Weights of a small transformer language model: an embedding shortcut.
Each number is 128 + 32 x the weight over its row's rms, rounded and kept within 0 to 255. Layers, rows and columns count from 0. Numbers have three digits each. The size before them is the row's rms in percent of the matrix's.

# layer 8 MLP down (transposed), 512x128, rms 0.0605, rows 197-402, columns 96-127
097:075165119162148124130111141158173110125105144120118102103106137128147136147130133136194125128102
104:163121100074117117153151090132158137135080101157133195102077117108175096121098119145190144086099
103:135109161118138150158080136190097163131068103113154085172141128132112214138077121173125089091048
101:158117083160146179206126129119189145130182121126074131159146166147130193128094129149164124153063
093:146160142185138124130123118138123107117147083172161158077109117156038106150077122212107136107166
104:134106078173154049137162118117159117179099111173178119094150172181140122200085088116150107120057
108:146147138108079079146093086111113080157179171126130140067159112175068073163091159144128170155104
101:107152119137114117108123115133136122105143156160127124155090095099140073111141136127072117204107
097:123091187085082086112101049135154126112126142092112130153036129162132120123107138125199094139121
098:116162054088168123051132062184151136140116107162110116126138125119065145100111156094138106130158
105:107174121180154107089077185140166137073129130147119142095140135092181142088154166180178147144092
096:129153148083147136127115191187172061183152119078139148129132167157106112149172140111134186135195
107:163109099191148122103121135129100127177157091106153130108139126126161158114113099116146122155156
103:149127151119172101153151133133127168173127109123109117192157185114169111115141127086128119111141
104:130136126131117121139189120119128166106154195133122127170125143171148065115111157098115161101106
106:100118140073139163130124104157121123111168091102165186143209133158125137108054110146174102102086
102:158154138134118157127091120083147092094186137124137088160115170159118059093113127147105081068140
104:156145132181133142129113097125150085087124058165136179116138173096142200149077203137169141104098
084:110122113074118169133186167109149124088120114134097137128052133191120052088108171143165142071133
095:157107125175110120153163092170118087132186134087149128149131095065136045167081194110126126124139
097:156127089137078091147140114139060111175116159097084080149110205058130039126162158087098066103099
100:119162138125150120127093118103135133090151123155221110175173150130085132138157174115076123144085
105:130170132192120110087144090058171101121096137139097149187147031181110178095109167081164153137150
098:158124127112096125119152152152154088106092154156117169173075104101168061112178124105153082164092
105:086066125128074122129104114107135183094156159104144178106117103182175141125128106094101109176126
104:214116132193135087142126160082166083157132136123105181092046136135172073159135090171159143094192
115:153107153119159164107149130174106142135107108149104126081132160163207192123134149135086172086149
109:155116095106073153138118078139111129134132105139085168137101149114139255131110081159144105110098
105:163127058065130149097121090110080076108107118133108216135068103148175145146078103135160137129140
102:193116098070162094134095116139135174159148103123146185113137192127077082116106147135092181158142
080:144136102084118116120098118140143060092157145095140148110118095234117000088144120142133150116135
112:112179128155097152113144123137169083092134161187167105107161088089160174059171133071122098116140
104:127160130110141051140162196148066071169122093152097133055161079153120127123102085122115098169176
109:116134152100099119118168157124112121069147106089111166156069097148107189118120118121120119168095
096:122156127141118147092135155091111101102137150119081147125174159140172051143127140141077076143097
101:076089141097126162089097103174096141120171088115136173074102117125095075111212151143134122136086
108:097134077184121149151137067140123114129144166166150100113102136111149231156161093087065126133153
095:100127106120137110089101101177112097181075114082134170117136101203104130168145184087158137143145
094:136124200080158177124132174192152124100163154134149097151111168180097019148161109135156106089165
095:132108073187166136114180086129106177103121141186112204118137103200056049161131141166128145104123
117:145131154159165125147165086140103154126138131159125147152098126088093197103154128109120105119122
096:146108099086087110147140167151157094119122097126192120182123145152100028099095045114146131136131
095:113079168083132145139165129131165178130142131099148143082120128169123085178116121122142122114157
085:146125103145175137065066137129106128119108166115172165136081110151144111142134129148182100161118
092:076090116133131102114108165106114174111161144143082170117134091090155025180161165134116127079105
098:084068133097178126110176147145152164191102098126138102088149152107087000143150110126119163167157
100:108030170117116128075106129099139066115106077080115135102147117156075065093113118101112105157205
106:135137122127134169138137113110080162189140108108101112088120159153158113136165152090154147141136
095:100138134056164154124195147085107121132107089113163110151131108213125200140161136088165095108120
097:141113112100084112146210086126054120113136092157102153140107106104120056122127175144104093150089
103:086183107164151141127167141122176137115051153129147147105125135100132080177083124102135144142139
121:168119148146104101159161136149081080150121093132082147150090107110107076188154166122163196143145
098:135130122102105147093120147118138144133191105130109136191120143065104000105185053119151153151124
104:109108100079155146147157147150191090098159144146117084175120149158105092098149130100168146083153
106:103075122104125147086103178130133146128097208163086089099142119126135109161136105099170103166116
085:125152139127097174133165108123086118120099155103119138087164143121092000158101118127104114118079
111:147122094117166133104113136172197146177102140134106170187145120130112220076138144072107139129158
105:175103097172117193149089097078115098114114116104104098096126137155152089121146138110173142132203
104:103115133177138117113168133119089176176166087118169172125201144108136107105140169138149123068173
085:128137110152153176102133106121120112108146126116136172090049060136120198132066124118135118139157
089:144112114036171124137132175134159130103112156133109154141119212090114041113133112158186146157106
093:127137153126155128157098086106143121097111097122123154099095130073095137119115170109117168185096
098:115171102144143123099127099114127197119111127114126137144169151154100095131090149138153123152114
101:111107107112075184083138164157109131138083132146194071105114091136104051153107160128114128095137
093:118126088090105135165102152067085148134093144111078110079125170159078018130180155130147124207189
101:108169151130154142160191115076141094099149118174139092129147155117166114196128136079122100213181
090:100134112152152160146158112158128173211155127138149146119151175184124001137088118090126123143178
093:138190122137141156174199121134100055093137111193161140137126092092180066129094108146145115099124
096:096112075108190093093154097093096135103143139070166130100125101095082116096173158093121142127143
087:146183090135129161138176132116123105158115162131154136057105158168113097090159115115157150126127
092:136145184116130134182180158099106144150041106103101124157126117108149042149103115112111079106115
097:148057163127164099138092168133092154109081100187108107158140144109119073152079134162120155094209
105:168097105187156183102109156161064167109121086099162143090124123113168171114164169141108146103168
095:130159148115135080128131090153129170085106107142111128135125100141135014108183166169173155094114
095:106125067129077124213131174161165062110082104069117166121124085099138103131145187136169124143100
087:143165123057077140117162107148063148064117108088089116125064128132155118161116120150155161128201
097:133145115169144110147138169138088130174102189198080123152156065147195060145120160137151156115174
101:103127131089104158123077116195085121134121140122152158125158117125076112104115120134163099117155
104:107077103148146107147148132135148193102119101186143071175119106143136101157073109119073112160128
105:157145145142083112127171130075153115142124143109166113084152173105133138125043138187134071160118
115:153149156067127127159162120098113128103126146083130075129122110095128153112095156140147148140135
100:123118092104109099107083116123091159088143128137154173161172134096049156143119104111139160133154
109:079123142159143128100110116103147160137147146148155102137106030093143081114130112169131153161141
109:171191108152068117073115153131127125156098122117104076121129114101134097118128104106127137130124
079:197166098082070102104057091129141144040143132067160164143142122081147070119137111163170141130101
093:092130125182158167162124174174110107153106135118109111119106144173140073135236082117126092109176
115:141156175105065144128129147094129136152130099108154112178085109125140179119166118084099167153134
108:125156105101058118113160144129061139108124169123116171102158105130093224119158144173140118164136
099:137115137138134117142108109093159096143162128053195137139071173150132194131124102131146050121158
112:081079098116162149083079149136071161163089206112144083127124168127104164162148120167117142167113
106:100155145153172115142166123124125138164120052146122129107136164155127209157122161064118144111130
096:103153109122090166119141119093140189154129123108118074163116108179071158159149096178064131095144
096:163109119130106135152062104094093086193164113107135099154114138163109099120130093105075091112150
107:153096116174184122050094134125135131134091140117154141173135119161103137165150131181119194197170
113:151136088139132048145094191115128140146093066139136107148124115138076165099144074129121176122119
110:108197160169122131155100141118138099121079082109133149194159161128080185143138129062163212082123
093:135098185071114118137154107090186115167156108095087136173023086145172127111127119146146142101072
097:103139109117161138023161107153176139128128119092197105060153112149154111094145136083107131115075
107:210190124099124130134188114151066147098121131116143147183107124176149082136141148130138149125084
112:108137092128169159165134184048142167100107192112166166121092132154135255077157166167183186126094
102:158144194101140127091161089089149143072130106141099064122142111112183102164144110125112148169121
091:130129141153092140120145119065122118196136148140077155151126203212149086125142098147108126125173
100:070126143164133128109139172114114126079098093145174041134123117130135034164100124099144170132077
093:115115141073166175154079152123105131097137116114099144138101158172176084109125198145162141183159
100:105108137133155098090079170125129202099140170108131177153074085160146174066115145147144145131101
100:130116103199114113127114155156134098137090138103082169186103138070146151158097112122120080142111
105:089147127100120160079100104122173137116162112166175154120112130125155103174159142132149119079178
108:075161147156155091177147110136098109133159105160145095099124111136067235138152153181170126140116
102:081131149141135192128095159064102131089091152145156121097167183135114079095156144148173113171108
088:077131099126093132084221118141117096154095123152150153153123080159094000156119138086128111068181
085:167111123123161195112138161119130088127112068133127148106115113181135047138136144105123154109104
102:135119144085105150167168129108069186119138225084160083080078139134116162106104142164121087086134
097:130148116203121122116101111131130160099153195199151106138111180099118140097124086118127098165122
100:126114212109121180149183177046109061122105098128174138197108025130131163118136088134110142158157
097:127142087123144107147109154189149105197164101133131128124109070128100080134128097166175136181135
111:104121135155136125138150215091146123072084144110118098109172137116119113150092134119115118113110
099:120141117109143123130084150159155132152161146170201130137098150125107070167179112136135125092095
106:132056124112146139068126098101050125129106142121173057113085124177143159091138111107116190136182
104:120148119078153168103082148134199110140154136109122131120107151125094165104111084141065139194189
106:179119124115098146136162088156150111105135189127156133175141154148164066125061125139150142142126
088:186103097114076142149098088118116130059152148149171113090078116110138017121155109108095100109089
103:128142101093096113101189139128147044140116150118166096053162156079144117129100184088127157118138
107:114157121123141117091074130148138117106109139086074158117119170081097185117105151161085145161166
079:176122113107138068086094110147141149116158171126176151134063099125122059115117134108128130142170
102:196129107102148156119110203128088140125091166134113117116123091104101210073084101147090107125101
101:119124122147125081133145138105130186162099122124161097136153103070116073189117117102161104166105
105:157083163158103148132102163133154135096089151173167091079127123172125094081133123137158090145166
102:143117097173188178133135140160141103157120075121110143119157115137121073104049124192108122135111
089:074174114118157145139091092148151122179119116131108094108129145111164000109092164123134171143103
096:117134115158155154143103109132098109070123138149117121176134104135112043172173153097109171133129
108:151140133099105174107104114125092192112140182113186118134046137129132126091095130140114154151102
104:114122068090122182171138135090085095097107112226139107099070066129108171099181085099161160122101
094:084132148064071118156125087138127081100164086123161099121172160107163036120061140168143126148184
093:175104165156164106176154107098123143085107170131112145086113122206124092147151151152185090104123
101:166130156111149178123145142037125111074184160118165139096101099118140151163128153132135184116080
116:138139084140180087126151096131124084115175194167148185086132091118124225130100112149074149103097
103:102100140071149144096112145074099160148158101118121168123133158124146046139152178172136099103144
102:052160083129151157113156142074122137107093066142150126103146086128197106119067135142161093129166
096:153168181165124142094134138122162103090139190136135094123079102147162115162092121144130125092162
104:149158111162082121124116118152180081095107151136118144169072144100169176080182144102084126071101
104:171137196149113181114079128151119099115151139112133090128170119124111193121090154166168089161125
107:137120078176178145169129127144072132077169091168102101111118141111129084152130135103124175136137
102:066184108065095126114130131082141099101088140093107112173174157133127050101147091118092087118164
110:142118133122117138153124111164077129126133137171085137159112184145171107162157123134120163141088
100:173131128093148088103097145151101149160072110140091120133107126138139032154081135093117120094158
090:118162129171100150094149109094124187122131108168143147086145144137131000174165100088147102098095
099:155136105113130147144118117098184098139135130124165114124172115095169077135095212173084141123073
096:139165151094076122115124118104203145105166170122106173144136109155133062095135098103082143167116
107:152159123141097158130150168125150133125108149122127137117142168159134218121132160129100129130101
087:105122117125147053155134062150130147086161108123105134108129152110146057122151108160162124100147
098:091106142060118197141165133086137143156120139123098135124056156075099101122113137143112160144110
099:114110130107151152130115134128131103100078178146108126167073129148081121116085121169156126144183
103:103178097113125123105138175112077170149172141144136122148119096124157178101183065085158177133122
090:142076116145195131155143128166088140111151098145102151126152134090101042169103160109134119164128
127:126107173135092127136066165104154127128107061166118136181178047167080116158105104083173157120124
102:159126115178107163130103139098162113160128156202157146127174122085172092081116093097062081095200
104:105123098078087129137157149133109116147157123059104157088073142145150154174090153139120142135116
100:146142136083148143090154174073186168193093115164135128127117140123127150134134144104120100104139
101:123067152156148099091119163135089132134147114165120128215104128079095164126188161086142173139080
101:097191128124134124120074146152157089125138070121113242110118154138080100107142103106041149159125
087:152150107125096146152138142141080091192130103132178126150156161054072000100121091094131151136109
088:211086155111072158123100155150146163133124125081128119180106190125158129120165121137140122181092
109:130134125142104185111138215128115135114074194145120178128103132124108156154155126190118097120109
102:158129161135175139062098110125160118126136082118196110140176119097163087088141131104161096071178
092:147102163173120157177131163164135151090080151216127089160099122086161108142139152145109132097159
109:121150117108132116124108140127082164045127101137115117152119116118091234115087080196082101101168
099:109135086153112138161110047175082117133112187121141134159157126142096124163103127109151122136082
099:090106123125162197118091139108098116074161142076143103162140108096149122154175142144092172144027
089:063095087102131134143137124104142089171137117112155140088171146192159123119097155150108148119110
094:180077108174187072122177089112134050153102158114161073127143147121165073147149125096133140133068
108:113101124133118181178136136115089137109153115167101161084097093108176146163117130056120147099125
095:134149113033091185111138154101128180125124126099168142176175142143159000122138117114135135131098
102:094065155151109106140148147061125205154096192072108098144133100143142092122141162124092105165117
101:112199092082044122104110174141107153118114073125103180135119125087111135195152158103189101189172
099:130108156140181118114131077148117099117075173143162131105114131117136124122102167134086195142180
088:100125153172147135099158122141148134149163183095157120177130053162137060140156151141113126186158
098:157160133117111147088192132182104137137171173105134105179092119093103169185079127107141104133137
107:114150130091113126146115077098132092073183121103166178109116116168102190181119065120121190120131
093:097098153101134086087153137121086119136099085075175127176128159180120133093155152130097137139123
094:151104130119135087113100128142152087069139119136126108109035107166079160063155151177120108136104
103:085119137147151127121133125169123157101202107159131162143134072077116119111122146081106149102129
100:097123135089105121049148136115164171121126118146191158153141182128086111090101118147178111144105
105:194159097118139123113120142183116071139123122151140108091111183163164093192171050092053067092157
096:155156137122110122179132150149111123128127117180143123103165117173161078153112131132111159147132
102:136098146157064157157153147100111107130154194126152117121095090143159036122153165125164093148065
096:138121126105105136117132117135140155095148113120155171151095158149137051094129123088079145129179
093:103113190093062112120098138158137161100122086078121127157118137201115047110142135109202187117121
098:114089134192134131121185145165153086090133062142154166115118170123088093109105147148133085136143
089:065068161153127098119150113116084102159109139089123111101180097132146033177112084121130153124149
094:095084132089179158116110122192138119067099163172081115090179147120123084124142100131118157107146
097:123135147127126117113157090194104172079115095167127157161146072088117073123140139089148080156054
095:113129092150145167126078162121082124169148138156146121119136148155106127161109147153177144143127
106:169166068110130189118136106056105116164084100135139179135110105111098081118082124128135120138143
101:057080100115188127175087103155151164122158120112119076137118139176139157114159136149155122106100
097:123127146143140110124132164130105120131135189137117097113104094074115033077154167155134089137176
095:153150111081127113081107145113149089132113190087121150174080171162133042090216107150101083119152
089:175177091139126106123155089120110137151136100129100101156169144146125000118154118132165124133194
102:135183138140128137113139140121144138094149174207168069173129158094170102148146112067119111118163
108:121094132154073137166076122144111163164170129141099158136172080095155196114114160157113116072125
093:104140151182092116171117152147093146151113163147078153148171157106091022148122164098131106133152
101:113149125157139111131128203106150116079188140133086125124121142162112101088131155101084195121120
110:166133164124145093136103168171072106111130118137161167122116128201116162141156153145194094086109
101:169147085120154108141171121094127072142156137173088099137135187143075151107075065153128132212150
107:135151104129136151134129105083113169134158162098121171095136136106121136179178153169142102108070
109:103118199123172193088061069100102130193202188101125107131108126149187165109152092141125139146107
086:141124131143146127114125138162103095146082098083058099117132094141123027198114150138121120105136
# layer 8 MLP up, 512x128, rms 0.0604, rows 198-402, columns 96-127
105:139122131107101165150137135160167100180117112181174194206102134138093168098146076150152165090117
105:155120097070149123180109111156144125103102114176157137177172131113097173063114064192122114108181
104:200103118118131125086097124145134148116097154158134177121180088129129142191131096142155181149093
093:115151110174122126105075158154129174146098136196181167034181094146051192100113120171146121101158
103:148127084118139093134090103121157162193101110142112156107134114117136166101055077122123143146090
104:154115180156131154091116144092092084171151137098104163147103151175124172111105190116118114060076
097:103093188099096119182124130096089123144106101148114136153110092107119120081104125094100094101107
100:133131141060102126163066140151117113124170117113119114111151163154095109152092135125163132131065
097:126144123108137112071094125155110119155144111161102064102172128128052132076166141103120156132076
102:109112147109172097117137123137133095055124127081117138118097157077128134084152109154144085095144
100:140091113107136149173115111125128123091134142134136088148150042088091138105096095139149125076111
105:198160124151131110132096100137074167160116165102131101142129136129077126161062138101156141118129
105:136062143104147082111093139132124143158097145156114119133091072050114117138149159091122093165131
101:110113132122086111112179166129206139177163127126093142192123142138112136092107162202127151085092
103:140148086093139158119140135170124106159190115113116191170198127121149114109116072148138113131064
105:149155120118132063121111190149146186178157146130119136103149227123107098195115096110114135141128
102:070166107148154140100055144114120080164161114140102078136096119059138129127137129152159104133072
094:093122161059090169161142160174122107079166126109068156125118095146152122066082192166081074111066
098:166130102096130142159122122066077125147162111085126183168171118126162138204132131113104142137137
102:134105170152122095167090110130131134112114075089161091120119128107058064128125124159135196092150
108:098086129117111102123146143122127113135125106086137142158138118134091184117117182134093104150144
103:062148115128125122127063095081128176120113134156088149181166087155115140153136139121140175151167
094:110102171155142134144177162140108150132141137154133130151172204077119128140155155075169101107118
100:175177133098076068155133125089097156105171098218154172092113125145091164066079061126103100145133
102:185157170119105072133158123060165120165062108140088085108075127068143177115080051136144131094092
111:122101097134151076170074097160105126146104138190134134072137180109142141150159152186113121102171
103:157151155132119182135115128136141131184131108067166178144092129115155133128140095122102080143123
103:157142104133105132198124137137114105114084120120113168167141136108124120127114080159144133124146
097:144131080135064123132108049109171121133167106195162172121113111132162112111191105146148048119093
076:147085112120113105132151125122131143121149134118089095164170105122105151115110102178151120126098
110:028162120153117140156131124143157127169089116142141141151152112133179201146123127097134155205105
105:162099134102165101154108181139120100146138101063119165164100085190076165180044063140106129144121
149:067134105127173099127146152134169115141183146140076186153203130104108151143040158095109113154079
093:205076079156075135123049138165098131149177152099117113099118204098190178083095131093121088132125
098:100124144151165148090099180099091144122111040108138148084062182099110152113147131130105127111078
105:138143133158117195174161181183168128132111157134183101156093108122138215095152116112147125157069
099:093114130088151125128084123097068152149151100172074152148096099169064121089117151122140147177128
091:174200132117191126134116124101143159091105180068106136177116078147152105084133129146172147113130
103:086080153116117115142197095141135106113141144110131119083093110119070139123157136205059061176140
116:144112180136167166144145106142124138163129132163115111116075105102057135101125168102098117132118
100:117162117120105121160109198104125147161174187097110139206140088135131104145100115082140124097085
088:137092143131125145137139143140174125105163200074140150068164120101123116125143129108121193171108
090:123085146194178126140121086130119133126105108092088151122127155094091086144123095128125137143141
100:081079107134147064148099148105068158130140102103132117159195073122109108084113093069112127120147
102:099148159069144112087159123134106170124100095211086134138152179139133098058162105150114153112112
092:115127074122124124143137140119095144140116138147124185120132163078148126108170139171035152173100
103:111100113088147070102087114060145119189098169116142072068152134130160145145136096144130166154111
095:080094177073149137069191106154110114145099147129102161162219105145107140105093119127111157146111
098:131135073031137140138125185114146136176128089185136124093146091136115135105119129146066122189111
099:135054127096120107161157100124151143114166153106163143125106162130120151130198128157092126099139
119:145134110124111089194156133180092173104096065091110126122063145110068127154129155103061152129093
109:180139181092056153064093167113161131112155110135128164116142144147149076094175092122115146199164
107:100095112157135118122103133144132130170110112123114123183094094161122115066168143181142185094103
098:080153138080083122121130147126131098142139183130112130113174108080197131118127150089199077182160
081:094189127157089135077101070131114157175131064091127098125170078116172097131122078114125161100150
107:117148136101137160115157162100112023135134165121131153183219062133134198127147125053129123114102
107:169098113141156119126097142135148137097184134080131109169142093123149171125163091115146044129089
106:078089132123100121153117193148108073177158089121120128134168125123105137098127190115150182077125
092:179181069118134166099069157118159173138141143123138135085118089161108187184153193106088154141116
086:099127169090151093129100153108139126114074193084084154140167127078153101175162140159112169105081
091:148089153093120099119146068087107143088128090098143180118136108062168112115134151061159121125118
094:050114127163147094121153091108131163086118111103113134064154134138137111110150153139087233175110
097:093139072132132111148159123203137124130074153142142140100135159120169132168162098166136170163129
086:130074130108113103167153119104177188118074134112106144114128185131172149124132138146083155183091
107:104084091112204106120120149122087105144069146164090106138161147115145186164096146126111119139119
090:135131139163114112161084100148110160163152134180185116077118071221146114148099153077139142170119
090:149139120153094130138173196111121151163123159077143115081123124155115114070119134144089118104074
092:091099123177151114089175106068110153143146118110093117094153130099111119098116157071100191150170
092:126118122105154119171160115138102166116126146068109070129138111139111070120115118146101101174144
086:154148126091147101163175114138140151198101132114104118154132172109105158132087041154134144128111
100:108103145083144101106047091144081153107149139141142122061167146146127141165115131122098113168150
103:162143113144118132110111142130108127126168165076153135083101101053153129200156107117108152111099
099:201175158072117143187095119195110108129145113129146148117127165110128176168178144083111170143101
094:115139130116159079165146169175096108135110150061098151123175081039178112085071120103168090200074
094:136153130166126073138080098119120138136088150152091123137063124149166130037117136112154122139174
098:146155100113126089181102118171184178166143119155164101127171110149112090142160192111041148147138
103:073133092117157105114085081140120126146125131192172152119181112146113169138172123128144087105121
098:135086149074169114141114176114173123149149117161132137165136152117066165169091109117082129147137
104:119107150109115122150112160101113144142107141176114129050153094073180116143087102167143118150143
110:169162165104079165076189161160194129135190154124154120099153129037156114107137130047154090116116
097:237084162053173156141096185162108129088119115136177142122173117161113131177136130171135105105112
102:094089085114102137174140108144090109144119128080164238168111087159123117103126136152122118151122
109:148143167155087080153181072175085104132122110159104097153104137146122155089104162103087150091088
075:148167140131123114186117152104137128184171131105159150153191164072075080108139114087148141135169
090:102145166133135165162107114145134081155086187049097097159135167123061141113171107177165150071128
113:136128156120105144117107137085171148127204111142174176104152150141136149128155114094161158147125
105:143125101068107135073114120115101164156118123150140163119159137099156185146136115158149101084115
099:150177114159118109141109102064140153160141132129096085166090113149148097159130130139171089097116
114:040145134126093120140116181124108159164106124098132084169110173151117159115068155154098154175123
106:116205133141124112107125218151151142128084160078094118112114159163103178158066160146091177080077
104:124117118075111073151074119213165152183120168117109077108206168115121153147103109052163172088110
093:128098162110094060166098111138092137102183090138099134127138133183130140123095055074148095115126
106:155149107135101105103056168127153165091117120098151137155097125152141162092076039127115208091122
107:141133134124120148121108149111149175091110110184134151158085006136121186200125100072101173152073
113:112164149161112103163091167126158063153091125136125112192151126109177179131165111123173217143125
091:145195142117115099084107100055180142191094081123130161069112114131152103157163090142111146117119
096:128164099146118149132105112128214099127136159138147083089115143199104157090170106140120141169062
107:136056156104094201143129142158087116150124108056081126185093152143171166099101186129162102128121
105:149120056127112176126122122097145091153094108129086204131114127144135138100159107110105168182072
104:078127084126164114114154185155154135106110196166183128129149098169141180078122127133122057102118
101:062098145137098082100087110179173121156140106151100116149145133165087113110163147088153122092207
094:129106134127084107194184131101151121140122103112128087138083105110164137150103137081156179169071
093:107093098102127153169198084141117111097194130124116106095123141176106139086117158181106117141095
102:093105141175125106097090121171122179191157145147096130144166134173084152154120092100096112144166
104:111146094182115090146100158173165163127163083106055077145154156130149150137144167142150110165128
102:097166139136091108191118082077133109139201099105125135115124152097079146144093101133154097093084
102:123160128125148119106120227137085116106088128158167167122165108172108136136157079166125155136118
101:089144147110112126152098136137175078147142151144134054144103205178083110124124137083144097178126
086:134114125070175120137135111127104183090145176154196150175131131140102106154099060118136136125139
084:143152166102144105107128159135095098128093126121107128107193128154141113117067111077074083111176
100:120101180080157146203198138137133160167128168129162117046142105085113145125115121114139061079153
103:130104162157076121062093123138102120140112178094160170084160139137145102084151130129091116142085
105:098143113127096144142162142134071137141083133190126194177131101129104185144118100085074149065117
096:087102142133202114107046120086080121119098138133114170143062098100074129144117058125193156143121
108:108097115149116126141078105122108119166167183085119238157160155151145164093170159183108124136131
099:146100070147157086106091154106118121171130109200205112111151163144084187179146180141106092127035
105:174112077097118155152101100134106114121089206086102116119128171176115145108074114116097104064136
105:180109195138140140145045091112132187139117134188083070144117109135098112064141157162106079109156
103:128128134126125112129182161110142126138140147156148117146134122113118134173042123129155168142127
087:146094122112099110095113095088121189130123080130162151129153127164143106168096091101134135135171
101:081085115099098079115191089105139113181116150090133142109148115160161131097072099123148096100155
106:073103112106098135103108162112154058129065175138068118111125196106112174115125072120126216153145
084:169110100060101018134109114200115165120090094082075189161145153110145113124103112115082168132109
106:117125122124131173162083140132114124132080118169114113137104088136082148144132157089098143164108
099:137092082136166142190147146108093214045108138085138126130086178090187156166111097095087137173086
102:117120191174116072154147127123097129166124063090125098127145122172150149106156173065106104172113
101:095084099099149126123102114160190113114139139135125138185170098156131103108098136099124160152102
080:115137111072179127154100122152159129135153151125070092092149139127102065095137115141060144132145
096:113118134128154154172118090147187098080146116146126104164073080130160128156144127045101149151150
108:109105136099152107143159168178123101166184157131135160096119145132092119100153139128067186099081
112:102147096054142165180125089112169098165082126203108113036154114128113150126109125158130165153105
092:145172133140061134132145179104117130123163103140109127089137105151151174102062113091108083109146
096:162139136130122160143138119190162113060109161139106123149084135172087122107136157156066116097092
101:112138098130127131155131124024134138105133150184076125100195062121142149130089166137120157130091
112:122107160115174135102115105122145087150168170142120141156167160117166147155119106099095091138060
100:108073100166094162173082105104097161149113171108073151089084149135096129115144134164119124109075
102:124108189139106085112122114166101108091113099100113060148110144109133161098050081102130150120120
098:117141144093131148142169120121145161109090117178109093135120140150101176068118090098120142065131
109:123113080139187187149104135160177106102108132120129101106070172063131188083167150148098173114175
102:093104122084110127117096103141147118117147146140155107140160087132078200087111099157161117080080
111:140156112165100066115136114217140151157134161121159134150143113097134157099126147050118111138138
097:109158157111117194123091136124142107121150111143078119102141075145127084078168102126122111138155
107:100142149130073145193119153120149127128114112081094146117114158112064141159089168175126119142144
106:138124153101162092181103079133106179146096089151079125154112122137121133146095153149135109157162
086:112179118148112040133133098143117179179146116087119161039155166108113086110119109096143126087092
105:128131127100085086099119153101111129165092119203172141119153122053154149075178160079045106108097
100:163130172141141113157169096133124102133162140166144151070135150143207131081163173178142150102100
113:153102153140153155210131186135132131111005092142163118188095156155126155138163139084088123140108
091:118091112091111097124152069130110190104143168127117102145139118160122103119167125120132154117138
094:112081128104129154194138143095152168164109113127132186165074087064082144144087162159088145112102
101:111081146080129105119156136103190120184116104201138110179141103094101157168101171175166135090164
104:147188115131135120146130132117115117135180116148076179144132107116109125161094066113118147111120
092:123084078053156119131093116094089131113132078109105130088123146118074164093067125155087148120140
131:117126092079105162079081178172085116116121115125133180088155090129116150122170152118119154109154
102:098125176116129102141098164080189076160140149122126147153142167115082116107123127137084118113167
108:068100123097098168143115142114121170084122167130107148086060200122138140119109153089116080126061
102:135165112117156105128172135124121082129175140158140119128183114154174112118132116147153165169120
104:110143171117141111115096129155110096110156108182092137100180099065135140096191168130136151095043
097:117164180135106172117159156108089067099151096119084182128101085099083173102146100084076173154073
089:130122173105087083119145167109096105098162080152084151186117138159147109086106168105101096107162
091:147165121123104160073114142158067131167163177114073110082112083168168113118157159134096115102127
107:162126141112092187121111203158119164189154161127129107121143163132146131111132138092095125125157
104:097069074130185128136122090121094122144132071076167121108170141118159154118117117102116138107147
094:157196178134061086156096134069078115129155138092080034087154149123113186128106139079133130095166
103:157190090145148149127090148097134165146147135154092161063105136149112162134164129174091157168093
104:144129105080106112125169098150099092122122088077094147152166141109153136142048126109189176133100
101:160183122072177142095140127120127161159080161067160135139116084172132137096125142173138105101155
084:100120121165120117133130122147145161152089169138141201070132097152133096160133070100166161063146
104:135140161143096159185141128129122135165121166114155110119155168111056160159170079096139106105156
113:081124214124100163127141096139105137076153106144162143138087149137184167083163137078174126057089
085:159146117179161100162097102103133112126099204123113143122097086123109130107179120169092132201126
100:085114143187100150090092099154143195157145145101127130113166077121085140130074130129112187118109
107:143120119112127067148093149049181136122133118126111155193124187142121113143173186139093130185147
104:146121165113153123159094119074140086178133188082047071102123160133105166147097153167140178090144
089:152109090133139061119109171180178115151134178080126112092180167110093084059096134118141100168133
104:184105081130111147068139146168128101132119164127106138129127100124073145106097173115107102087098
103:089147210154175134128136153094111145113160136113156163194143159156139182137153079162110148130130
087:109144168111151135122130093196107081113095101122088121113145102167139191107139165138128143083101
101:156146150107097088155148106112112146123161131122089101095123086127135123118155106138129131144079
098:095166123151162179083104158120177123065158094132114096132126083165055154101134185104169150148077
097:128134157129107131109086154113245173118160098131064124132193105111168143138133106104136090122160
109:150102139179122128116058140131106096121149206140117120101139146129138120144154100145077157141097
098:115108136134075087115110119100105203157123089134099102159147127164141150138103129157094084153151
099:118197159170112128142151108200141115167142158123115113165111183109124148121108112119150083106097
100:131103209090126148106151122110117154147122187129120076127122119185101147089158148139097134107186
097:128168144132105088087090114079116130133108132111122111213115161149128123129137215155173155153137
100:142127156081144120163150121108113162105151065151160166167154138135106136094106112140099169129079
087:133104159157142107135127091156128094158164167121089087110147102098093137106155125137071085148168
094:133086136082138084156126142177108147100114121122113149170122098046109111108114131128131146110157
098:118145163099065129130099105108186173134110100109171113113108109109156134166127159126117144193067
093:128127155141116137131120054111184203107075147102145133079139109145112150066109136114144117170147
111:139159162109136110134106139093100116164149089129054086131122131149148150151050144099037123118114
094:175159170080113133179101173159169072152131181114096045101118157048130126097141106143131125099132
101:083102117103165107111140100147095177158118168098126127117139128089076123168153146134125199128118
096:163129127126129185082123131121179091149152128115093141149176164143142133176193101090156123121164
096:129093111122113108169091124115135173144129177164107104161231186127128107160176123136136179149113
098:156207134083122132114093132126181080145113105144094104144115147054150136159118136064148173110060
106:120143166084117202126066145125161183183159204174091167146141149112146152124171142079104117113064
094:068097110145116079128139088112157095131050116102116153123081130125122099088094128119123101151137
097:127116126060122145120120176127181067147164149168087110094170113153142145062081125109067087117127
108:169114118070233127121116075186061121160152140161091104053219087163086178132124150167157079099132
103:121123115122117134162120134055085142148153102113114132125128056169141158070128151129138158176188
109:109122147128191108085085186147082188140123118138145077114092104102108134124141111150114162082134
111:175133137127167134174139075159144121188071170075179162125127148109172117122139157174101138103152
091:069120108125085077115065087131151166116110126168150090092142119168159102150176150071115108144120